From a checkpoint of a small transformer trained on Wikipedia: value embeddings.
Each number is 200 + 30 x the weight over the matrix's rms, rounded and kept within 0 to 999. Layers, rows and columns count from 0.

# layer 18 MLP up, 1536x384, rms 0.0791, rows 123-177, columns 256-319
207,222,160,237,197,176,240,230,200,241,178,235,216,206,190,214,159,207,188,140,214,240,259,203,182,218,225,138,192,153,221,163,206,275,255,204,261,206,168,193,225,217,194,220,246,214,141,242,177,220,127,189,196,151,214,187,192,179,209,217,155,206,252,201
191,260,162,221,188,170,203,230,255,185,184,191,179,158,150,242,208,202,260,196,229,205,193,211,213,168,166,156,213,237,107,197,243,176,226,255,240,153,239,250,200,188,168,145,192,223,180,168,233,192,154,182,184,174,187,140,214,196,175,167,161,180,150,214
226,220,165,192,187,160,201,192,218,134,199,207,193,192,220,216,155,193,178,196,221,208,200,165,194,220,157,190,189,200,170,211,164,208,205,222,207,234,193,172,232,258,190,216,212,197,236,199,147,199,205,204,210,168,169,189,204,212,243,207,207,224,223,202
179,212,157,190,159,189,221,204,181,186,165,184,182,174,202,201,184,195,204,220,191,250,242,212,162,191,205,235,181,189,221,250,267,197,233,196,142,202,220,170,196,207,217,154,231,207,197,188,220,225,169,167,151,201,186,202,216,175,180,205,157,231,245,159
206,169,210,157,190,202,223,181,206,196,180,149,236,219,218,217,178,291,207,182,200,177,213,189,234,180,175,219,206,195,247,229,191,186,193,218,224,236,226,153,237,235,193,176,249,196,179,248,227,184,227,172,233,218,231,219,154,152,186,198,199,230,222,155
234,209,183,194,176,177,235,220,198,173,175,195,187,230,209,208,203,212,191,268,188,186,200,198,205,146,245,193,237,158,227,201,171,209,218,223,181,175,189,227,227,200,173,171,211,228,175,185,214,205,227,227,162,169,212,208,188,195,160,187,158,201,189,205
196,203,160,197,195,205,179,151,165,203,211,170,202,168,192,237,203,291,168,181,190,244,235,215,151,199,151,212,160,122,129,226,205,203,192,184,216,177,171,152,192,206,225,176,127,214,184,209,231,199,196,233,239,161,232,203,292,188,199,252,160,251,190,222
184,246,187,166,170,184,276,205,212,234,184,176,225,177,212,221,168,267,205,210,199,187,166,151,259,241,179,170,256,199,172,283,164,244,195,233,177,208,187,239,141,156,246,191,229,186,186,237,209,154,122,162,193,225,249,178,164,118,201,177,234,231,280,159
205,207,135,173,213,188,183,195,154,203,200,190,187,238,208,221,167,305,229,157,231,196,255,186,258,193,222,177,206,221,174,209,216,160,185,287,170,158,203,177,210,178,182,209,185,201,208,218,231,170,180,198,212,210,228,135,150,212,212,234,230,177,193,199
173,216,161,163,165,219,162,230,185,132,183,188,245,184,192,221,168,212,181,190,215,177,193,193,208,212,177,214,169,138,207,223,147,200,240,205,163,223,228,124,232,171,205,194,186,207,163,176,224,248,143,136,164,192,228,229,137,172,227,177,187,183,249,234
225,194,192,221,228,216,212,217,162,241,176,219,219,223,232,210,177,239,241,213,200,215,228,228,130,216,237,180,196,181,151,237,222,265,176,213,230,209,155,201,257,190,163,185,177,182,235,272,170,196,182,180,224,214,221,156,183,183,204,203,187,285,226,217
228,196,164,191,176,174,205,204,243,210,142,151,180,191,147,213,145,233,246,160,214,169,185,174,263,174,175,226,186,165,197,224,192,194,258,166,210,178,227,207,209,214,249,185,232,207,164,255,195,186,221,241,181,191,170,159,188,159,187,173,184,196,251,211
171,190,121,199,219,200,190,212,263,227,196,196,209,203,193,249,198,180,197,243,193,148,173,187,167,237,153,164,171,166,225,237,171,248,214,226,165,217,166,201,186,222,230,204,153,253,218,198,204,200,173,209,185,116,243,200,169,240,233,213,182,189,231,226
205,258,166,173,233,229,183,214,198,228,189,277,229,216,178,189,148,228,171,198,251,159,222,266,211,210,153,174,215,204,174,185,227,172,164,193,215,196,194,162,169,219,207,154,232,126,212,205,197,197,198,194,173,170,183,175,180,216,193,306,199,230,156,220
198,320,108,197,154,181,248,191,189,172,180,147,210,195,198,204,164,218,191,138,217,214,194,212,235,213,222,206,202,227,165,223,257,203,203,239,160,242,171,180,237,227,208,167,221,197,179,196,228,218,142,198,169,198,189,206,208,204,158,174,210,250,207,131
234,233,191,216,189,236,183,174,194,185,139,202,256,186,168,232,208,157,174,171,184,209,235,211,151,206,178,184,198,169,144,223,209,240,201,192,215,150,176,182,167,175,162,205,235,177,208,139,167,169,224,214,193,191,199,165,195,202,249,214,246,232,231,201
156,252,178,218,115,204,171,218,183,172,202,134,186,218,258,215,166,197,174,199,154,221,172,180,252,214,211,227,180,222,183,220,197,195,199,222,202,218,180,189,221,257,193,134,213,230,213,200,152,209,195,211,201,154,233,181,215,179,204,219,143,220,219,193
182,207,197,202,186,204,213,204,192,209,181,188,235,188,199,232,194,214,194,210,211,202,215,200,173,205,193,193,214,205,197,221,205,198,199,204,201,212,204,181,200,210,193,198,206,213,207,213,203,206,190,205,198,185,200,191,188,190,196,212,200,201,198,206
197,202,198,184,237,185,210,250,193,193,220,219,168,237,169,220,225,259,261,199,183,200,236,165,212,233,231,207,169,189,186,205,226,189,157,202,209,214,184,195,233,164,207,194,210,211,170,243,272,183,177,174,247,211,215,130,241,148,196,190,188,178,276,260
208,162,147,200,186,196,171,182,199,205,198,207,206,183,220,209,178,208,228,219,208,215,226,233,154,231,212,260,212,196,213,254,192,184,215,187,242,221,189,233,227,178,179,165,234,194,222,178,185,203,176,207,244,152,244,187,178,155,236,181,198,193,242,239
198,200,184,188,178,204,211,220,208,210,179,198,196,186,202,241,191,203,194,225,186,182,210,218,197,194,205,189,201,211,195,199,193,208,204,210,200,213,215,173,200,206,205,188,199,235,197,232,213,210,205,197,187,184,203,199,185,169,199,231,228,179,193,211
207,204,193,185,161,210,197,212,204,201,183,189,210,205,206,221,175,199,193,208,205,207,199,213,195,219,200,212,192,201,200,196,213,199,208,218,185,207,199,190,202,214,205,182,209,215,178,213,194,219,199,184,207,198,206,184,180,169,204,210,214,208,197,203
159,199,209,208,189,192,208,237,176,194,160,201,211,216,212,230,190,231,228,235,202,183,191,188,164,166,139,162,251,206,204,172,213,209,287,255,156,158,213,136,158,262,137,178,202,195,222,202,268,219,221,200,189,214,242,157,216,178,205,203,237,250,253,173
170,212,137,221,178,214,208,190,238,204,179,223,171,193,219,228,188,201,210,166,244,178,179,197,155,224,219,139,224,236,215,199,231,186,230,194,201,215,150,214,239,239,212,188,273,201,202,280,223,198,208,189,167,186,223,187,199,206,188,224,192,170,252,206
197,211,188,155,176,167,186,209,235,158,243,187,225,221,179,229,178,214,191,217,226,205,220,200,179,216,201,264,238,259,206,218,153,199,245,181,207,220,207,129,218,221,210,117,228,215,195,182,231,195,213,193,206,133,160,164,106,194,165,194,190,140,236,205
164,190,180,221,187,217,231,174,232,164,166,199,244,234,265,234,189,182,213,170,152,131,217,178,187,234,222,210,217,162,210,167,218,215,227,217,216,224,212,236,171,210,145,127,162,176,203,192,204,261,199,197,191,216,248,170,150,216,165,228,174,201,211,173
212,249,146,209,183,223,195,242,263,247,165,192,272,231,216,216,174,218,177,195,255,196,228,269,220,170,225,247,221,240,231,235,237,195,205,206,188,234,189,173,217,240,178,201,233,250,163,229,195,228,150,203,143,142,206,176,220,106,198,279,247,191,204,199
214,206,195,257,193,222,211,223,173,249,208,145,198,217,213,214,219,188,159,178,268,247,186,193,250,183,179,175,257,195,198,205,150,227,255,207,176,204,223,252,190,221,197,196,220,223,180,246,167,193,197,148,150,225,246,201,173,155,211,236,150,218,152,161
261,205,175,190,211,178,215,243,172,205,142,205,182,170,190,239,143,227,149,249,158,180,171,258,189,194,230,169,218,174,110,189,274,154,291,210,216,205,218,203,209,198,182,175,175,242,209,186,187,201,258,227,128,192,178,182,181,175,217,193,182,227,201,186
222,232,230,176,215,216,198,286,177,177,194,199,176,221,125,226,189,199,244,236,221,187,186,232,239,217,225,206,160,144,132,196,197,226,197,224,166,169,166,212,184,211,176,182,176,178,210,247,212,203,181,214,232,168,222,170,153,213,216,178,219,235,209,208
218,237,244,204,156,205,232,199,220,258,228,195,195,220,195,226,190,249,189,190,258,212,191,204,160,220,218,186,278,208,171,202,218,222,300,194,170,227,217,138,171,250,198,187,182,215,167,175,170,221,223,171,221,196,200,138,246,150,197,182,195,194,150,247
161,250,165,166,178,211,215,258,214,238,171,199,202,236,236,206,202,213,228,161,191,196,192,200,202,260,135,224,170,194,201,213,198,219,205,172,231,210,196,198,192,238,215,184,269,204,203,164,191,212,188,174,203,202,266,182,211,204,199,217,191,203,215,204
193,199,228,180,235,210,154,210,236,194,174,209,218,147,186,201,166,239,175,207,188,231,226,183,254,239,149,226,177,223,169,198,205,219,182,214,224,238,203,207,178,220,173,184,199,233,183,230,244,200,178,212,228,186,225,191,213,183,211,220,189,215,194,188
197,265,185,207,196,214,193,199,207,182,177,203,180,193,222,213,175,219,213,220,216,179,201,209,180,218,192,219,169,190,120,227,250,276,207,213,225,204,220,205,183,194,183,140,200,191,194,232,212,204,144,184,188,172,202,166,184,215,180,199,191,274,203,257
129,199,247,150,190,173,160,228,216,180,208,204,234,232,217,225,218,181,229,169,207,183,199,179,213,178,182,201,206,223,199,257,174,197,210,171,139,215,219,194,185,258,190,223,182,209,132,194,162,227,161,204,161,187,278,155,118,200,196,213,218,251,219,227
245,205,163,195,171,241,191,222,157,210,221,148,203,225,234,205,154,216,194,167,191,225,209,232,178,174,216,246,227,182,172,193,190,225,189,201,212,257,188,220,240,269,185,146,260,232,193,190,177,223,192,233,190,211,178,185,185,129,185,220,207,157,183,210
185,272,145,198,201,232,211,199,223,230,163,173,219,233,182,220,170,216,218,242,165,180,201,219,180,224,168,162,216,100,156,232,245,188,240,290,180,197,132,154,228,170,182,197,168,189,188,237,207,244,199,202,224,186,238,190,177,200,171,188,190,214,156,185
164,204,140,142,202,213,225,189,203,197,201,169,280,210,189,216,210,206,216,211,172,198,165,155,166,260,211,206,226,210,222,221,177,193,225,196,178,234,203,226,234,258,151,201,178,201,210,188,182,257,194,149,210,218,189,200,102,137,188,199,232,190,187,175
235,199,239,214,152,194,189,202,194,273,181,248,186,154,203,203,172,157,167,212,189,237,233,216,186,176,213,156,193,157,210,262,161,185,210,163,189,255,228,262,199,219,206,172,277,201,215,222,217,222,197,221,199,184,185,227,159,170,250,188,119,225,161,186
200,191,218,188,206,135,191,233,166,206,191,165,186,214,220,223,178,205,212,195,241,200,171,175,165,211,218,185,202,184,184,194,212,209,226,234,128,213,199,183,232,239,138,222,259,181,165,211,225,216,134,171,211,220,206,147,120,152,224,200,171,135,226,210
168,205,175,215,193,236,194,213,214,224,193,187,222,172,171,236,186,248,208,192,223,201,204,263,231,194,218,253,206,176,165,212,221,149,247,189,193,204,220,206,221,224,215,200,189,215,238,192,225,159,152,218,213,172,248,153,174,220,190,237,215,165,200,150
214,195,213,206,127,228,188,274,162,204,167,175,283,191,207,230,175,175,230,219,206,183,253,181,156,169,189,163,219,171,172,233,198,184,193,210,181,241,246,169,271,240,167,156,200,206,143,204,202,188,242,192,190,185,260,143,217,190,183,226,184,201,211,216
233,222,203,148,216,236,276,198,163,189,180,180,200,232,239,209,186,250,249,213,184,158,158,198,224,243,223,183,243,217,143,171,225,186,214,208,223,228,192,191,248,198,184,144,172,191,198,181,206,222,229,191,200,200,195,215,183,217,197,200,205,137,214,227
182,204,207,170,184,226,246,215,223,188,177,175,220,189,271,212,204,225,250,182,173,123,175,173,177,205,205,192,210,202,99,227,219,224,272,185,163,165,216,226,199,149,198,207,202,196,192,234,169,207,152,104,163,194,220,205,155,154,129,176,188,179,232,176
243,249,160,166,209,225,234,171,209,206,163,206,240,221,231,202,157,252,235,217,172,166,187,211,216,221,215,232,212,177,173,237,282,200,200,215,191,216,232,190,155,208,188,155,200,217,176,201,227,217,194,185,148,227,205,178,237,173,231,218,176,162,245,266
205,219,175,219,171,165,247,166,212,243,177,188,205,203,175,223,171,165,225,232,162,183,193,184,200,173,205,183,227,193,218,192,242,256,209,184,215,187,231,164,197,214,213,179,186,246,226,155,222,212,142,203,214,198,262,185,230,225,232,165,198,167,217,207
206,211,194,185,183,208,201,206,201,203,188,185,216,197,192,216,195,210,193,198,199,204,209,192,212,195,189,204,201,184,193,197,184,198,221,208,187,203,208,199,201,204,203,184,207,225,199,210,219,200,192,209,173,188,210,183,191,198,192,213,214,201,202,202
216,210,179,191,171,243,189,204,216,215,161,195,234,203,235,236,158,222,134,224,250,232,212,192,180,210,212,168,229,245,139,189,192,221,198,195,221,193,203,184,216,282,209,212,233,195,178,198,195,152,161,252,213,162,155,162,207,180,183,196,190,227,220,223
211,212,154,215,184,196,191,234,225,191,178,213,230,168,221,253,136,177,221,145,205,202,194,218,151,231,214,168,248,189,197,210,223,269,267,196,222,253,185,198,195,244,239,165,210,166,235,156,181,189,199,192,210,213,143,148,187,233,162,257,144,149,159,158
245,198,158,209,210,145,226,190,217,239,241,216,197,207,230,215,199,172,185,194,142,190,232,245,170,238,213,160,168,140,199,251,241,273,249,254,175,214,218,173,146,217,169,95,202,210,243,149,212,167,133,240,224,200,230,141,196,128,218,163,213,176,227,200
196,224,168,193,146,268,176,216,158,213,161,201,195,192,211,220,201,214,185,233,202,172,206,248,196,226,182,144,266,185,215,177,229,215,237,182,224,186,149,194,253,243,156,194,245,268,233,212,182,227,218,204,232,201,292,134,208,213,208,231,200,217,253,199
166,180,220,144,225,214,254,220,233,197,197,216,234,205,232,213,219,200,213,268,252,196,176,168,199,211,220,154,243,173,215,185,166,234,244,261,188,226,207,210,213,248,189,198,212,268,202,205,185,215,278,232,127,212,202,202,202,202,205,213,196,199,229,179
143,180,210,195,195,211,264,195,204,255,107,171,189,260,181,217,197,175,217,172,210,215,211,176,181,233,197,211,179,194,208,174,202,221,196,261,147,246,191,179,172,209,209,184,189,210,146,192,212,173,211,266,219,212,208,203,81,190,213,192,180,208,203,216
225,215,155,204,216,229,201,227,266,167,176,163,195,168,261,224,151,215,218,175,193,199,179,214,184,246,201,179,198,212,176,236,239,275,229,273,186,217,235,163,226,209,261,188,158,184,215,284,179,231,193,195,151,178,192,142,138,201,216,240,163,200,255,230
120,230,215,212,173,189,231,190,196,239,153,159,209,205,204,229,163,268,174,205,162,261,215,223,156,230,204,199,222,262,139,220,196,244,205,223,188,200,226,211,191,299,245,156,222,225,234,192,259,159,238,173,159,130,200,119,208,139,235,205,205,156,237,194
# layer 18 MLP down (transposed), 1536x384, rms 0.0731, rows 123-176, columns 256-319
209,190,193,235,186,240,219,190,198,181,165,245,178,194,247,206,253,167,200,231,237,189,249,180,164,215,158,248,275,195,219,234,219,254,234,229,185,274,223,240,179,208,200,215,164,230,155,219,178,165,140,216,171,160,156,172,208,220,175,202,187,187,219,246
178,197,243,180,183,112,257,243,166,145,241,153,233,248,250,176,203,204,183,235,187,191,216,199,233,220,153,241,178,246,191,164,175,248,177,174,228,226,180,236,279,220,204,213,169,190,228,136,197,158,237,222,188,200,205,205,224,179,238,197,226,192,189,192
252,238,200,223,222,189,191,160,179,198,222,198,215,174,190,201,204,183,172,207,219,187,169,228,163,194,195,195,226,204,209,290,204,231,247,179,155,186,203,236,210,218,160,209,216,142,237,210,186,229,179,219,218,218,271,224,210,267,234,195,202,208,248,221
202,197,149,208,172,225,203,152,194,238,133,202,207,145,166,187,194,179,262,177,153,148,192,205,233,176,200,159,205,207,214,186,157,257,161,162,181,193,207,238,247,177,176,219,209,205,243,158,205,163,183,179,180,210,197,153,225,213,176,135,222,229,240,184
245,132,183,169,166,165,190,173,188,229,238,219,175,140,260,197,190,233,215,228,172,228,237,169,160,213,221,158,188,171,188,190,178,225,203,171,211,227,214,168,239,214,189,201,200,179,219,239,153,219,168,176,186,185,207,222,150,268,244,166,183,144,249,213
236,196,194,194,203,240,172,230,193,199,183,198,180,188,241,174,221,170,196,200,258,191,175,211,213,170,221,225,221,150,152,213,240,251,152,179,193,209,261,179,219,176,191,227,225,171,184,217,197,232,195,237,201,254,184,209,187,268,186,209,163,251,218,198
167,266,152,205,184,215,152,228,147,192,204,171,178,174,155,237,198,216,163,204,168,192,185,192,212,178,165,166,195,181,195,148,220,179,184,186,119,216,196,200,204,213,171,183,219,236,231,165,176,204,145,142,190,163,252,170,230,218,239,192,143,241,219,164
192,201,217,233,169,215,213,200,248,228,239,202,179,252,217,267,210,190,172,193,274,182,176,167,222,173,272,193,190,156,186,269,186,147,173,257,177,194,236,226,186,196,194,187,212,154,227,224,211,171,175,228,186,184,235,178,183,144,89,168,221,237,196,177
230,162,208,219,227,240,151,178,176,231,212,154,180,247,206,194,244,148,247,199,215,193,168,193,229,270,240,207,163,148,184,200,217,192,232,227,165,228,211,206,248,220,198,189,228,210,158,212,239,192,201,208,226,231,196,190,269,214,142,193,233,186,249,197
229,156,234,214,188,251,184,156,210,198,162,188,199,212,225,252,186,192,213,163,165,193,225,154,182,122,219,189,199,244,211,207,192,173,220,178,161,251,198,161,191,204,237,149,243,175,228,140,220,202,175,189,195,222,191,212,201,152,151,199,178,242,205,153
264,234,203,230,247,201,196,143,154,180,134,214,246,211,215,102,196,205,217,149,138,221,211,175,172,156,219,230,201,194,262,186,193,240,185,166,208,213,192,265,182,225,292,209,209,140,173,199,174,228,214,225,161,222,201,200,164,225,248,219,210,188,177,141
183,165,221,212,211,244,245,154,167,240,201,206,177,233,189,162,196,175,189,195,212,200,184,219,116,243,198,148,196,167,236,157,249,206,195,149,181,244,189,210,171,184,209,193,192,191,252,229,169,189,147,154,196,174,282,191,215,241,181,195,205,220,230,204
186,129,162,160,218,231,199,129,254,230,230,132,232,201,211,214,195,239,206,232,196,199,196,181,188,127,188,180,211,221,207,199,193,178,216,198,199,244,166,172,224,210,146,222,180,185,165,211,195,205,197,243,215,181,208,125,275,200,231,211,223,244,172,233
143,225,221,242,234,178,206,211,186,183,203,209,213,196,220,172,224,131,219,215,162,226,180,167,203,223,197,217,190,238,200,174,239,247,281,194,165,196,118,207,219,204,179,217,190,187,204,152,201,201,159,177,165,220,195,138,188,187,241,245,162,229,181,210
204,223,182,206,195,220,235,262,191,216,145,181,217,174,193,171,234,195,163,166,210,186,137,223,224,198,264,230,167,204,215,216,228,221,164,196,161,181,233,172,208,180,207,208,179,221,204,196,185,163,194,126,217,180,302,184,136,191,185,184,190,209,211,169
177,208,205,208,175,247,229,219,164,215,199,173,175,212,226,205,238,246,194,128,222,213,184,156,271,189,182,223,208,198,251,164,213,217,222,196,210,207,162,169,244,170,179,189,193,218,259,175,241,171,189,175,198,236,179,189,220,186,189,205,198,195,178,199
138,167,170,156,251,221,217,207,219,203,199,180,214,244,176,248,218,220,199,162,232,183,205,222,203,198,182,171,185,177,213,147,105,129,206,232,182,230,221,238,192,168,214,191,147,212,207,168,233,241,167,166,212,211,150,191,196,229,214,205,180,219,186,213
196,222,194,184,182,198,208,209,188,212,198,205,185,221,209,195,194,208,201,197,197,202,191,188,199,208,192,202,199,197,209,198,176,203,187,209,198,202,197,216,193,222,189,224,205,205,189,199,198,209,228,208,202,189,200,203,189,199,197,198,194,223,185,197
188,170,215,173,203,255,202,144,151,202,181,199,244,188,186,229,205,189,224,175,175,144,253,230,178,184,107,192,190,207,183,219,241,223,240,202,118,207,204,236,236,198,162,219,193,181,246,193,168,216,146,203,237,201,183,184,212,190,185,240,232,241,175,165
251,204,210,184,180,239,244,169,219,184,177,225,202,253,174,126,217,158,163,169,205,206,255,205,183,198,202,176,156,186,195,215,126,152,205,152,217,223,140,180,168,144,187,165,199,224,221,168,228,181,230,231,184,215,196,209,233,198,193,170,219,289,215,250
213,182,199,193,190,207,191,200,198,187,191,187,203,209,201,198,220,205,213,193,198,196,198,193,206,202,215,211,194,197,201,185,198,195,201,197,209,208,206,192,189,197,189,203,207,181,205,194,186,183,214,193,211,209,173,206,224,206,197,187,187,198,204,192
205,187,186,199,197,209,195,209,201,213,199,198,216,194,203,186,208,215,218,199,208,191,194,198,220,187,197,204,203,211,197,204,203,189,204,192,213,194,197,188,206,188,197,191,191,203,217,212,190,187,201,195,217,198,195,202,202,202,203,206,201,193,206,198
239,194,201,213,246,198,171,196,185,207,174,196,159,225,183,156,156,193,206,210,189,165,223,209,157,218,279,167,234,156,266,163,125,120,190,203,237,193,129,215,180,229,150,181,230,190,168,234,180,226,191,195,221,198,216,188,170,194,192,244,214,223,183,185
198,221,173,224,173,221,185,186,159,188,184,216,271,150,210,219,193,198,196,169,195,172,193,164,181,148,185,242,192,198,171,208,218,239,233,225,180,262,160,148,231,222,203,206,216,189,276,196,244,191,128,206,178,197,228,187,185,196,186,138,178,195,183,162
233,174,227,233,248,183,254,193,232,149,168,276,205,176,246,166,230,207,202,200,181,185,153,235,132,219,170,205,216,184,206,157,237,171,163,251,177,202,234,199,179,200,199,222,227,197,218,145,156,209,187,213,166,264,139,255,200,218,165,125,183,178,193,149
218,190,203,185,238,199,221,197,219,212,144,187,193,226,193,153,207,166,211,229,250,154,247,189,193,228,204,205,183,209,182,193,187,192,266,225,211,181,159,195,228,155,180,193,166,195,168,152,195,177,230,224,196,191,223,186,218,197,173,267,256,177,208,148
207,158,174,212,176,210,173,209,150,205,208,275,195,210,201,157,246,157,206,201,199,212,224,144,207,230,259,175,226,168,221,184,209,225,182,151,138,193,192,226,229,197,177,236,176,242,230,245,211,180,216,235,159,244,176,177,169,185,210,277,240,189,196,140
193,143,224,212,193,209,203,171,157,269,200,236,247,243,197,169,241,227,220,186,162,202,208,208,221,171,196,139,247,169,231,223,270,203,229,225,186,192,250,135,204,187,173,172,203,163,117,247,231,197,231,237,187,165,237,184,222,228,188,159,238,256,227,189
208,181,242,210,186,185,185,206,202,217,215,190,216,252,170,190,169,205,193,231,211,200,220,186,212,187,254,201,177,196,238,184,277,177,232,189,209,191,203,246,168,213,250,236,215,187,226,218,181,169,177,211,185,238,174,225,170,207,231,221,163,213,187,198
268,231,184,250,171,239,201,220,173,193,184,180,264,192,217,184,209,241,158,188,237,180,168,182,203,200,204,185,160,211,144,171,237,219,183,153,180,190,228,207,208,194,222,168,225,213,221,271,167,191,192,182,225,217,202,233,200,187,248,220,166,216,191,194
194,249,204,224,160,140,183,189,199,198,174,211,221,173,250,232,175,192,221,184,200,200,199,233,171,196,208,233,143,158,231,203,220,200,216,215,211,181,230,191,173,180,209,186,195,185,185,192,181,240,251,186,189,245,210,208,255,186,213,142,250,173,263,163
232,184,199,260,167,229,195,199,174,201,193,226,249,237,190,164,176,187,245,227,221,194,147,202,221,238,221,221,182,209,262,166,165,178,208,244,224,226,199,187,193,187,190,199,201,158,234,150,203,172,200,228,205,209,219,240,178,219,188,213,203,233,211,206
239,198,211,248,234,179,168,187,233,204,214,199,167,254,249,95,213,240,182,241,206,240,180,189,172,206,230,175,209,219,141,272,167,196,185,249,228,214,204,211,143,166,182,206,186,171,259,147,203,237,211,190,178,175,200,187,193,208,160,184,229,204,162,227
229,226,183,185,147,245,195,167,223,204,213,190,190,223,198,178,271,179,199,158,188,214,191,176,199,214,178,181,221,229,202,233,218,195,219,237,202,222,195,254,227,169,209,216,202,235,212,184,178,166,222,198,197,221,164,168,227,201,178,188,149,148,186,206
200,196,193,151,202,186,246,171,202,205,230,228,213,198,172,201,173,154,196,148,122,256,203,213,222,245,196,134,182,207,200,232,186,179,211,200,185,235,168,263,213,215,166,199,211,177,168,197,195,220,177,124,235,204,176,173,167,179,177,181,201,184,182,237
142,213,186,220,152,189,179,179,246,216,224,192,178,222,188,156,237,197,197,234,199,130,243,222,158,202,226,195,195,246,215,185,172,190,216,169,183,151,225,204,225,212,197,213,168,252,228,222,217,202,159,238,129,204,239,253,161,207,167,207,205,199,232,191
225,214,208,202,143,181,175,194,231,259,235,186,245,246,271,190,139,275,142,144,143,173,192,193,208,219,232,154,185,174,179,244,128,125,189,277,228,205,189,280,122,198,192,178,234,196,168,205,205,156,184,216,207,190,207,212,224,215,226,204,252,212,220,186
215,245,188,222,218,229,168,203,194,159,219,220,232,213,152,227,190,174,182,192,207,211,200,123,178,204,188,243,197,253,191,219,238,202,192,181,214,203,192,215,244,211,223,252,145,195,235,163,205,189,216,189,195,175,173,212,214,227,263,168,151,179,190,205
157,247,133,191,191,209,167,153,181,215,221,244,184,238,190,169,217,201,212,250,217,179,255,217,205,219,245,220,223,175,127,191,178,174,191,174,199,196,211,245,245,308,244,266,146,206,202,209,254,180,189,231,237,241,244,214,215,217,218,189,186,197,198,197
191,182,215,197,208,181,187,144,202,194,174,190,203,230,147,113,207,161,176,210,201,188,190,213,157,260,179,172,256,228,192,137,234,188,192,184,232,210,200,207,218,218,216,224,213,201,178,142,192,190,173,221,237,218,242,147,190,225,170,214,196,188,216,180
151,164,166,204,233,183,192,236,220,234,190,200,237,177,204,242,260,209,232,218,155,173,229,282,220,238,193,205,202,240,206,201,190,152,137,158,223,184,211,192,240,227,207,229,224,208,233,159,198,157,235,229,209,178,215,185,244,201,213,206,221,196,215,206
218,199,190,194,247,255,204,170,130,164,147,196,220,189,258,181,157,251,220,171,248,218,282,178,123,158,136,157,234,288,167,207,184,179,222,237,237,226,218,224,221,239,217,214,221,169,175,134,139,237,158,179,202,198,164,200,244,177,108,232,175,177,221,171
243,233,182,179,175,220,117,145,185,191,222,169,222,151,239,130,179,220,229,183,237,236,286,178,229,163,187,141,221,234,243,227,174,186,167,161,189,181,207,197,180,186,199,217,211,221,141,204,183,234,233,256,195,218,218,189,214,161,232,179,205,199,196,220
157,205,198,227,145,143,186,214,242,238,239,203,216,243,219,202,135,190,91,166,216,196,253,151,188,225,152,182,250,249,234,222,253,173,191,221,230,168,200,249,245,207,243,183,216,202,151,195,226,191,203,192,248,204,230,160,167,199,239,187,135,275,204,250
225,226,210,166,230,177,168,106,220,179,210,192,180,270,246,133,187,254,200,206,181,212,236,169,239,159,190,158,293,218,237,158,204,179,209,211,179,235,206,240,202,186,191,203,305,193,216,212,146,184,217,206,204,190,186,198,260,230,199,181,205,186,241,197
228,190,229,206,189,231,205,257,206,173,185,261,201,202,191,176,196,198,234,167,165,197,215,195,188,274,157,194,249,173,219,175,163,187,151,200,191,181,190,122,283,158,190,112,194,182,203,184,215,212,231,166,159,202,180,150,203,210,229,183,237,226,197,150
203,199,200,204,213,188,198,177,204,190,207,195,210,205,207,195,206,188,212,201,196,200,194,197,213,206,207,201,191,201,203,194,187,183,202,183,210,202,195,201,203,196,212,204,224,193,202,208,196,193,195,206,218,207,205,201,200,218,188,196,193,192,204,178
162,190,200,219,147,206,282,147,230,215,192,175,227,207,139,244,221,236,184,199,147,196,178,195,154,179,209,143,168,204,170,199,217,185,226,227,208,200,222,224,218,212,205,162,181,217,267,168,191,192,172,175,164,170,253,188,197,153,236,205,230,224,156,181
231,189,216,255,237,222,202,280,270,260,253,218,198,218,186,252,169,137,236,227,163,138,132,206,197,203,166,132,198,146,206,215,159,228,199,233,159,134,237,214,150,196,192,183,162,193,194,162,160,197,188,240,180,171,194,154,168,154,202,225,186,222,197,189
188,148,209,287,192,150,236,251,199,155,212,157,171,244,233,207,159,223,224,191,214,212,162,258,187,188,157,131,210,235,224,204,168,232,213,214,185,175,231,206,234,201,176,170,221,255,236,145,186,194,160,188,268,161,170,210,201,170,231,177,203,208,197,204
165,203,197,220,173,198,208,292,196,234,218,169,173,240,177,208,186,158,172,196,227,244,187,180,203,155,289,207,173,237,313,208,223,228,227,207,149,214,162,229,235,251,204,218,146,201,270,194,173,239,212,237,184,219,236,197,226,200,186,208,185,250,195,187
205,257,161,217,197,162,173,260,221,163,184,211,203,251,188,198,241,202,253,177,147,204,175,201,193,243,238,202,180,217,200,224,213,252,206,162,156,205,244,206,196,178,219,163,177,219,266,194,222,230,198,209,223,243,196,247,198,198,177,195,233,206,181,272
213,220,201,291,222,230,147,207,182,210,184,169,198,195,181,181,149,237,245,216,192,204,166,159,224,191,134,243,176,139,215,272,209,219,240,193,168,193,200,171,138,181,219,185,229,193,210,241,235,210,181,274,177,178,193,173,216,174,243,174,199,273,252,210
255,204,180,264,128,194,194,204,246,169,196,145,252,217,209,183,175,224,242,206,176,231,179,187,179,243,234,171,162,193,150,197,271,243,187,233,209,170,179,159,250,149,233,244,196,266,229,183,146,186,245,221,169,243,217,229,252,276,175,218,140,205,219,177